From a checkpoint of a small transformer trained on Wikipedia.
Training: a variant of Adam for these matrices, 8548 steps.
Each number is 500 + 40 x the weight over its row's rms, rounded and kept within 0 to 999. Layers, rows and columns count from 0. Numbers have three digits each. The size before them is the row's rms in percent of the matrix's.

# layer 4 MLP up, 1024x256, rms 0.0989, rows 1002-1014, columns 0-255
116:506454429505513498541516519534436470468480556483453477485369403511482533487512481508523468559516497507506533483543524557558533551482490519478447485476498476449494447541440493536566487574531513490532541487468531472515526454461555532531510456494474552507529485501634536463499598479529467482517447452481446466484547541544586493503484506527473513545442555507505515486548485460514499462488471479493502448496532492515532535487559595470453485547523449467588487543491429511483480501424492538459507424479477504507485535493532465424513535501465587542514496500529510420502537470546555462486473450480470458488546531485559508497468486496498453486551578472490469504479544494429564564526564456492508521463541614533477498481501491441510493448435513569594562405494487502504526415492516
084:532546518491512541526508559583499495519563494454516512522489499436472496487500579468506474405516445465421469426559486515517540497565541556482524452506469472542475465437510488534574499517504477483561498518477526555459489464481512484554504444519549510484525498484521513454491451520490469455498489549519448470626516456423502516528476525496512483427494524502533505538520496509543501448523508551575469508543467591512503547413598518473526477413412537578530515539452533482449418460504476456516524481447521470490500545521467498497495523460535487475456571468491505508449475573511563529541468471519502474425523443485507410582536454477496456521519489467408512531455597519466538481441498482468433459498449532503528526409460538502410518514520519504454510485544509464506500449481424
120:577495439493389489542617482527473427489445571477513529520552481439487485484525491446520472490527530509481439496472561498521461498522506478466497451514444466532544492477546458499544438484526518555514458547478521481516538501502497515519498472551468495488567544523567544502625551512542440552576488506556505495553406484487458491470520577513543550513467514564510432505508531516498490445528486554477490471524504523562464538462458488501448502433472496479542570574519481553501439495443459535507492501485509450529526492454422518468502472470547480532498508513419548527406539604567508557478514501536511413465543434526497428475519515536464493505530508406481518534464496511469522513553546439509481471516448555488442545501499557503532455460556469505500494441480435458567508487441501
108:536496479474457535554544507529473478526566497438549516509494486518544447473573552547463465490531443502478497493501502555445490494447479553439572508508538441516456494470527487480520453472516479409538480474504510419478452501517564547544460426486538495557556453486452501446506533469582473501505492520554548566522475539523507521514472547506433505560511483498459470390514509512532515512598541499511500476489504483490512506464479521485479480517527564521518478527503462449435477446394485453471516552416426477517528571465506494495462442544519480424521514492501524425532448477565534618533489531490552467493496404446488500500470459408542463515537562513557460490406531478496437508498472445538521450501496511466487512457491448528592496443462587528524544491547510529482443537459535
096:506511469448426475484514478480488499478474562498486568512497467498535516455435521541442510516499456536494570485548504487562536418530452519514572519547493498485441504557511554446483382525532566433499541489476538540511490486504432496423459488522488471564531566528500549511496463509575459511564474559493420502541540539492537568486563483441504524549487502505431565532519484602469514496521437520549495487549469489522481491507518527437510390508481531487538562584526448530532524488411499447579493519458507528516569574467473492421453491481436480529479527488430371455466465502509512501503495482442549493534551472476512528532447504511434449414479501519513445524535505452475436450556491497522460466489490499428537510503462514452512499519462500524448561525530497461499544518507498
105:506468483489479504515554506509490501453526496524519501537491497523491492486528484477501481482477432498510561513503598505465486452508471629481470496504465421509511475531537496477537431556514399533476503535480552506501522433541513507476367483448484537496468494450506492498501573443447499474477579428520480499487478499558497488559468460521541448542513469487413531500426502555483463483530454482528537523555459552458556481478497514477487544457528533479583423495442494513449446500491549509462504437459512472498545549491490449435458501493502456486450606493524481487439494539535505460519526543554532500461590448545488399465509524423502537454502497523573496546435567485550555540550501466440537494425463522485607456458512484513474492524560481492418485510472436448540486528534457
097:496542567495534491593491505533486464510464480528466514514527503430420525513457415516455468571433469531454471466449557430489452487500524549480550518502468457535464509487553424488547531510529498530519391435453467497514532552547509515485539525519516458488581550516622449533572493516527504473522533460501516520507487496496511435476572454590486523424498462495525473514480474454566507465490481527464487550444526559457488474486486521536507497521601491509520508464587487512492496500400458492561479445531532477506504506512518524523476439510559469583512435441491503525398577484494394521563525528592542489544540500477504489446525488478523555531504492525535445571492477485507549502462506532504518497537459509524498524495440480573468518541476441549464485510498446455454485577485460
099:478567561504426422527451517523505501463475510499471508483585485492486458492543602578486477519578517492490501443468558516437438453504491523464563520449514546535530592499510562494568514513520410500567503475576435492478596456558525546457511496492458522462504507501500524396572500520463438487554437500521474562485469465498502474552513517497444538480483480477541530499458488478494534453527475435541469471520433556514505484531585539469461485523521485564563543518496442498486498547524549471449470485480452496453454547505492524517503402495578531448513536475406497522482498503477465549534566488436531518422477446450528495459526428483505497529497552497492480592490514552444494500541503497455510452558557545506470534437502495483495448492508523577529452467509508438560534517491467
099:547523492498524531473470486555494448469511590556526564518525414455542496529472522470502515510517496474485508456477523455568418487538530486524501567557507544521455581453554487426554504622518481507553432502527444470466486535554526567423490526502424400464463445499479463522515485495511437527465563529496482460492511486553612510511523507566549541470544470510457503527547551480542503459476468502543485476527420479502548481512484542460573488392467521468504518479458506519469477512465530461531463526464459517458531525444477437484449568479520532493551505547477470510478511571514465562450404525476461474489471484496548411498535499517453480548573405505430522498480532511467461487437528458537516483493482525514591533505528531508549469463496479560587516488475505522519458469497474
095:529487452456494503528517547522484444540495521515588534547547512460491481569505477560551560503500375504541508473448504483475486538487534515473561553460536399462500465507495494564551462462508503444418451526472507485459522508501525511507540474478479491518462406528476542415522484524425491529470542565548514519477446513463460540528518484470501494452478518508549568488571445505477546416483450443518492459543441550547508523511492589520448546512467491451480559433484551558461504527441598479512480485498474509456539557499511488461503549530478415556456500509498470497516479515524399534501536486526485480495442433488545452440517495517400494516571540438442549504540466520461460483511469536532547381505526532516537532466456541482543507502503550512483524438522467449565532529536513
103:546472469577458419484484454491452524580479535483463513521465451534446538549557453497473438559495544552411496513456535469481445486459489494445463515514517547509570487477517577474503495496529462504496464553437567525564446476433486507572492440556490484485523478427535525508522482546525538474471467514458506511549448473542561547563495500568493493559512444475515534460508475472535522553532527426445459515466512454535505437423464481499525464530501470569574509615470539533483491453526494480471520518533465552501482533573451417469496523519464501538490460504485583463476541563480500532485529556471467556520504476462558495476474499545490434493514420472578505492474521507531485496551447504541466473513503484482436548502505450558537525412502452487384499447562463511488469433481449
103:519421517550553416546488509500465496559518569550444487476444487526495459468561505510465498460529507529548490490517518549476444450536445555510476465546549434537512583475548480541523436523528424503539535461492390552515474562509534495462475452447516526525430475487524513476503524593526488524432457430530463479492458553480498511557503549511511526501416519458459461453548449519547362447506481415479547475522505444442480473505452525504508471456484437483475403543434456481479430460511477501501460534503482564484516504464439535481541485482541558492531411521455460561482456471465477518581502476463500527485483535500485461484512433481459439543554485537473443494491558428509538525496550547495517545545518556469528511463466460509509504422533506518505540539467540529488521525537466
100:509461496484522438521518524553486510465415520445497502526502466419466580530490446480532481522501507540491474456472478505520515565526459496459447479509444456480502483531493551479472442506533526504564525533468466481558508471439516457422516505504503527517434467491481480537476565528539514531395483506440476443555459521516586474493497550550470486555464506460482460460512518546508541515533508557463440503526508458541505538510569566386434515485469497464547541478475482560540501497488471497517464491504507572484580550487467475532574482463483531559480484523455526492472452518506572492543566506438467518532468470518570410489461430531483521564505433440515495462486479572539523460504562553438427590557556474477441483560511506538459460436475481503487478560592462485447538400473499
# layer 4 MLP down (transposed), 1024x256, rms 0.0943, rows 1002-1014, columns 0-255
116:438494478512476486478481568505534500574492494490532521519460544516481554472578563421488491478480490543436431463461465469459463561500466435540463482489445460462514450456551474504510491524608569553552476549490519498512548451496506546495544493454581521460444532489508497526492484504478506562516545493435425539407513388446531529473517538519471460473435460521468495526503499466470498544522508474516504547508472455528540477499457470496514493461512536523546553409528492493531539467435462559501560597487483458467514511472539421540495505488537542481544537502492537535485479532511425479404548513519436505518461521436454483472458465621510511520505505555491480496548493499545523451463542499549453539570530489470423559488518477580522542498577504549532564527460564484541501438556523
077:486549487532565449624516547548426496458570510519496492459453479532513505483483481530508521499564499459547536503498461485501559492519458577549486472519592541509538482446458445473489467441339478469498462490536504474447552498552485438521499499443479467504578481517474511495473415480472483450580539528531535444518489489585497448505556433565498439488489557479534422512456531508524490577465473428540535463431491494460450480591477413421558483450516536542504447538500457471510536513546479486476518471453503468566452522525483464565533523515495500502524457518526545506459481527538564520481496500500460488466481497453451513494531529485501541438506520559499472525528456524520494460523449425534493505496468501542536544505555569470506482515425525469543444477466541554552533484561532
110:525464574537443529554487518508504479494446466432517523490493548476582505482479518510515477526509497513426417518522547468423500506502499450503427546579473465540452539498499439479488533525443539525492463544484513469506513505424431466543465492505496478509537504556517467435418527502547497495540551498465549441512514498521467471518430464475481520477536543506499426591571453423523535541499524515431504497406506542472435456531462470575437487456499537553414531460565498535493477461528506490446506472451521477509504482509499485444528437445500527554494465508502548565503556550532441547497551429479421496501510495580477498437453497463516467534532474443547494517503497446521547500514414557531509485513505412465497529478504542514505429490522448421516544428445417500586464547538508
106:551453463569499467522502510544477501518467434517492510546573549563486457496466545420544573462511439401469514499474458514550467494588491538446535503476541534530493471439426591449434507469548526440520466438516568505507499497542478499533534525478477500467486516415422507538500447534522621506505500497424515462520517535522518500462529506494548483484471528441508505492539525471522591530532459503447510456512521492503468578513518495473461445472496484464486471525501505544542545502496467488521475522532472479524477416496586467566484430519495482537556539525471496527499510482479499523583514506536491461546454453498512458601495475499520527498558521498502483525457505456424497411605476494511451537570564495490497461471506391555489514479435505462588534499468511454473444558520562
097:513475547500602488493579590516470495487449462517607526471531539474588478495484503433590537492500517513552523484498522490454572499432474474491496501471408498488487528471516439451482497520516493409420521512536509488545493487515523484434495516501498506536491452546471457515479488520495467513493472486537466470507514552520493480507463543502516469521441458458493532558469543524444463560515476505541547430507603468457492532536470495476516460505548488563491476502519494541496512497536469543470534491481511483496503554507494392419524523536497567496473496507537526494517523525490433569523561541535520589532529464566557452422444457456524553500530467581522521440520540562446468497654467476567522541435422476526508534461580481517483438480545492490461471467526502529538466453561527
106:545507557493555486496521533479508486552538468450479507535447528491473453543532485496541515487493514475500475484486538479512511476459501459493523573478516537582424578517542517504520442445504518472555577450535514537464531526496497502513498488509498554516449484459527575509485541538451452516493538442452458519481555514544523493538469570534515534515502547516565499575468518538487498494523528423509558480466435594619406465406444525542495444559529448475429476535514494519500536528493510536480440589487449490501499433507496437466541446515514468523539654463521494515561542501452458528527465518504522496521510576568522500528550464492536499484474478517564542489499497542444502481531551544540531485507398470519552498471442536529457437540490493586496504462484425515475564565506445
097:530555483500481518436511470484472477525436485470494492427478524495509527474452427604482454437494546473434423415503452511510506487417496484556559507459597510469449536480520452457527534537520511477453413560527494510438476539431496517512502535462564516464499468583503542562546444539495443545517466552502496523506414459482538470478505446513450396552545477517531574513475526522457507513586500530479482470453577480508521528504507531492501485539489467422541460484461513439510557460526490535556496539479558540439440457481457455531436523429492532513494517519510471467477463537542454470505495554539445507481490550507491568587449472497531496513522536571426483533537552456483530497526493473464469530481469526535517505539525438404431477499430509484463511502535588486526497452511491
098:441493471471545511577527523517490495488478495532535500548520492523535509573509585477544439467497502492477479515484511534495475475474537476478487455503475556562495502510513466539483611481455541526493581444563445504532435523545478508527482516457479531478494421487517460486485538433457464456423549534499480471458419514527476511553452502493495500508429504529463463572485542526434513466548472470473505390508500524586456431551447494514429526450489516496465487433538589480497515556513574496518458503480486492544492494526494484503434544528398438460535580513453538506487545554555494496442495471480506566515443501474501483518540391451544542550471524484500500424528502478508434511571487483441522532511494483477495520475485526472413491588639500484470569501467537533519533524521443
096:525458422577500491528548491536468518416465451505540528463479445510520463497564434565516475594511453515523546501567491521460501544553457491517488510522596471484559489560558518489501516543432543546487452541482541479508495486471500526481524485501492487487471508465516475560400529549482497486506521495412502544448485512478494484432482461512515533513539458469477503523465461484466485537530475493513556424517497542518486453490521451618512578508409471449597510498540482468465449510619471488434494554557486511544475475502473459549532467540501541487511545572519473459553466477379477521438500551446493552515477509465481476505463499491568464390521533560495496475497535524510544491527504395491520528472448551451469443530517479525487475498458471545508497480521533425472435481519431
094:515480539568474483444505454430516414488521408516584537500505470503529529488511517554563477413508460512501531517500470510374547614456520550575471488492523532427506528535518462524531495556510549420494519470472499452562493478429507524537577513545525501489523516531398519523509524485521508502510525455549497527477479507481536458520504520492471558558512445500484532527517505482481449431532492458485437461510517478429485580503440472442508457522541598540450481471495516409529499479486532500538524424468455508502475495485543436489536534489465532470548564482493466560553494418503455543544444421436487490426512496476504463530490507507398470521613467557512470513494566484518495487547504576509506511497528472535507504522524531455496522494482512527421514512546476608512472508500505
108:487507484441519464508493458442496539553477445560449544461540487519455471513493469532481530538454447483517512498434553516449441477560488446518487475571559521513491473486533510509459532509478467416517510507438496562483504514576540545468500524497485446426463472526464554585445434614452537532511598511510421492491544440507472405477467481490488514512507443435508445508508452562504459520525548479538453551522526544493532468439517505569484488502566508483502472562432482504495562530565511467524506493505536510515550433494439474512493482536452497465518487523519508572480521475403498512485521491461444473437466516445547490403460532490527497492434507498489531543436496524469493489543538504573494557413445548507516586494544546505470574395438503421481473491493454477504520507515558
102:523525515534469531512532491429526518565459468508450471525548549453453503480490496495487450469443553502501430484445460496508517516525576482381508498484436512465565439523511541563556461462524587446467497485506482513459460515506477504490490561658485551520458550495471491505466477528546497537490496444513497472545492524467458527410476473495452500477458477552569413554521563483557533464503556464492472485477466487500467524532490451512469525508495449502467549500487468603581453491436484493484525415497500414594513545549505517569451543494477434484509468509534539472458547438529537451533520483479478496506539543464546495567491528499497599519526538474499589547508591522470458478517450545520565588561489456464466525456531524487484505531527474445511500496453536515531488503506514
103:533528519502560627450471482496487475528473450537460535524517509473474468543531440516522487456449482421521494496559572499464444476458532457543504491465543448517488531510537550428490473461613539541480502513503455501520552473448506576551534477492480530470518489509537466477462589482433533513507558524432542474438565487502587483510539504460584477393468525467534512460475479508513520464416494575537500530537460415505417439508496573487523534558520519460451459516548474547499508484495509514472599466460505532474506518527488510495460496457474483553484469463497507510528459480475539500580589436466549495516450540593543440500529457509490421479542484450548520524502593512439525481458438499556570496501520532535509478448571470501511539561470534510520478474487493540499534493501487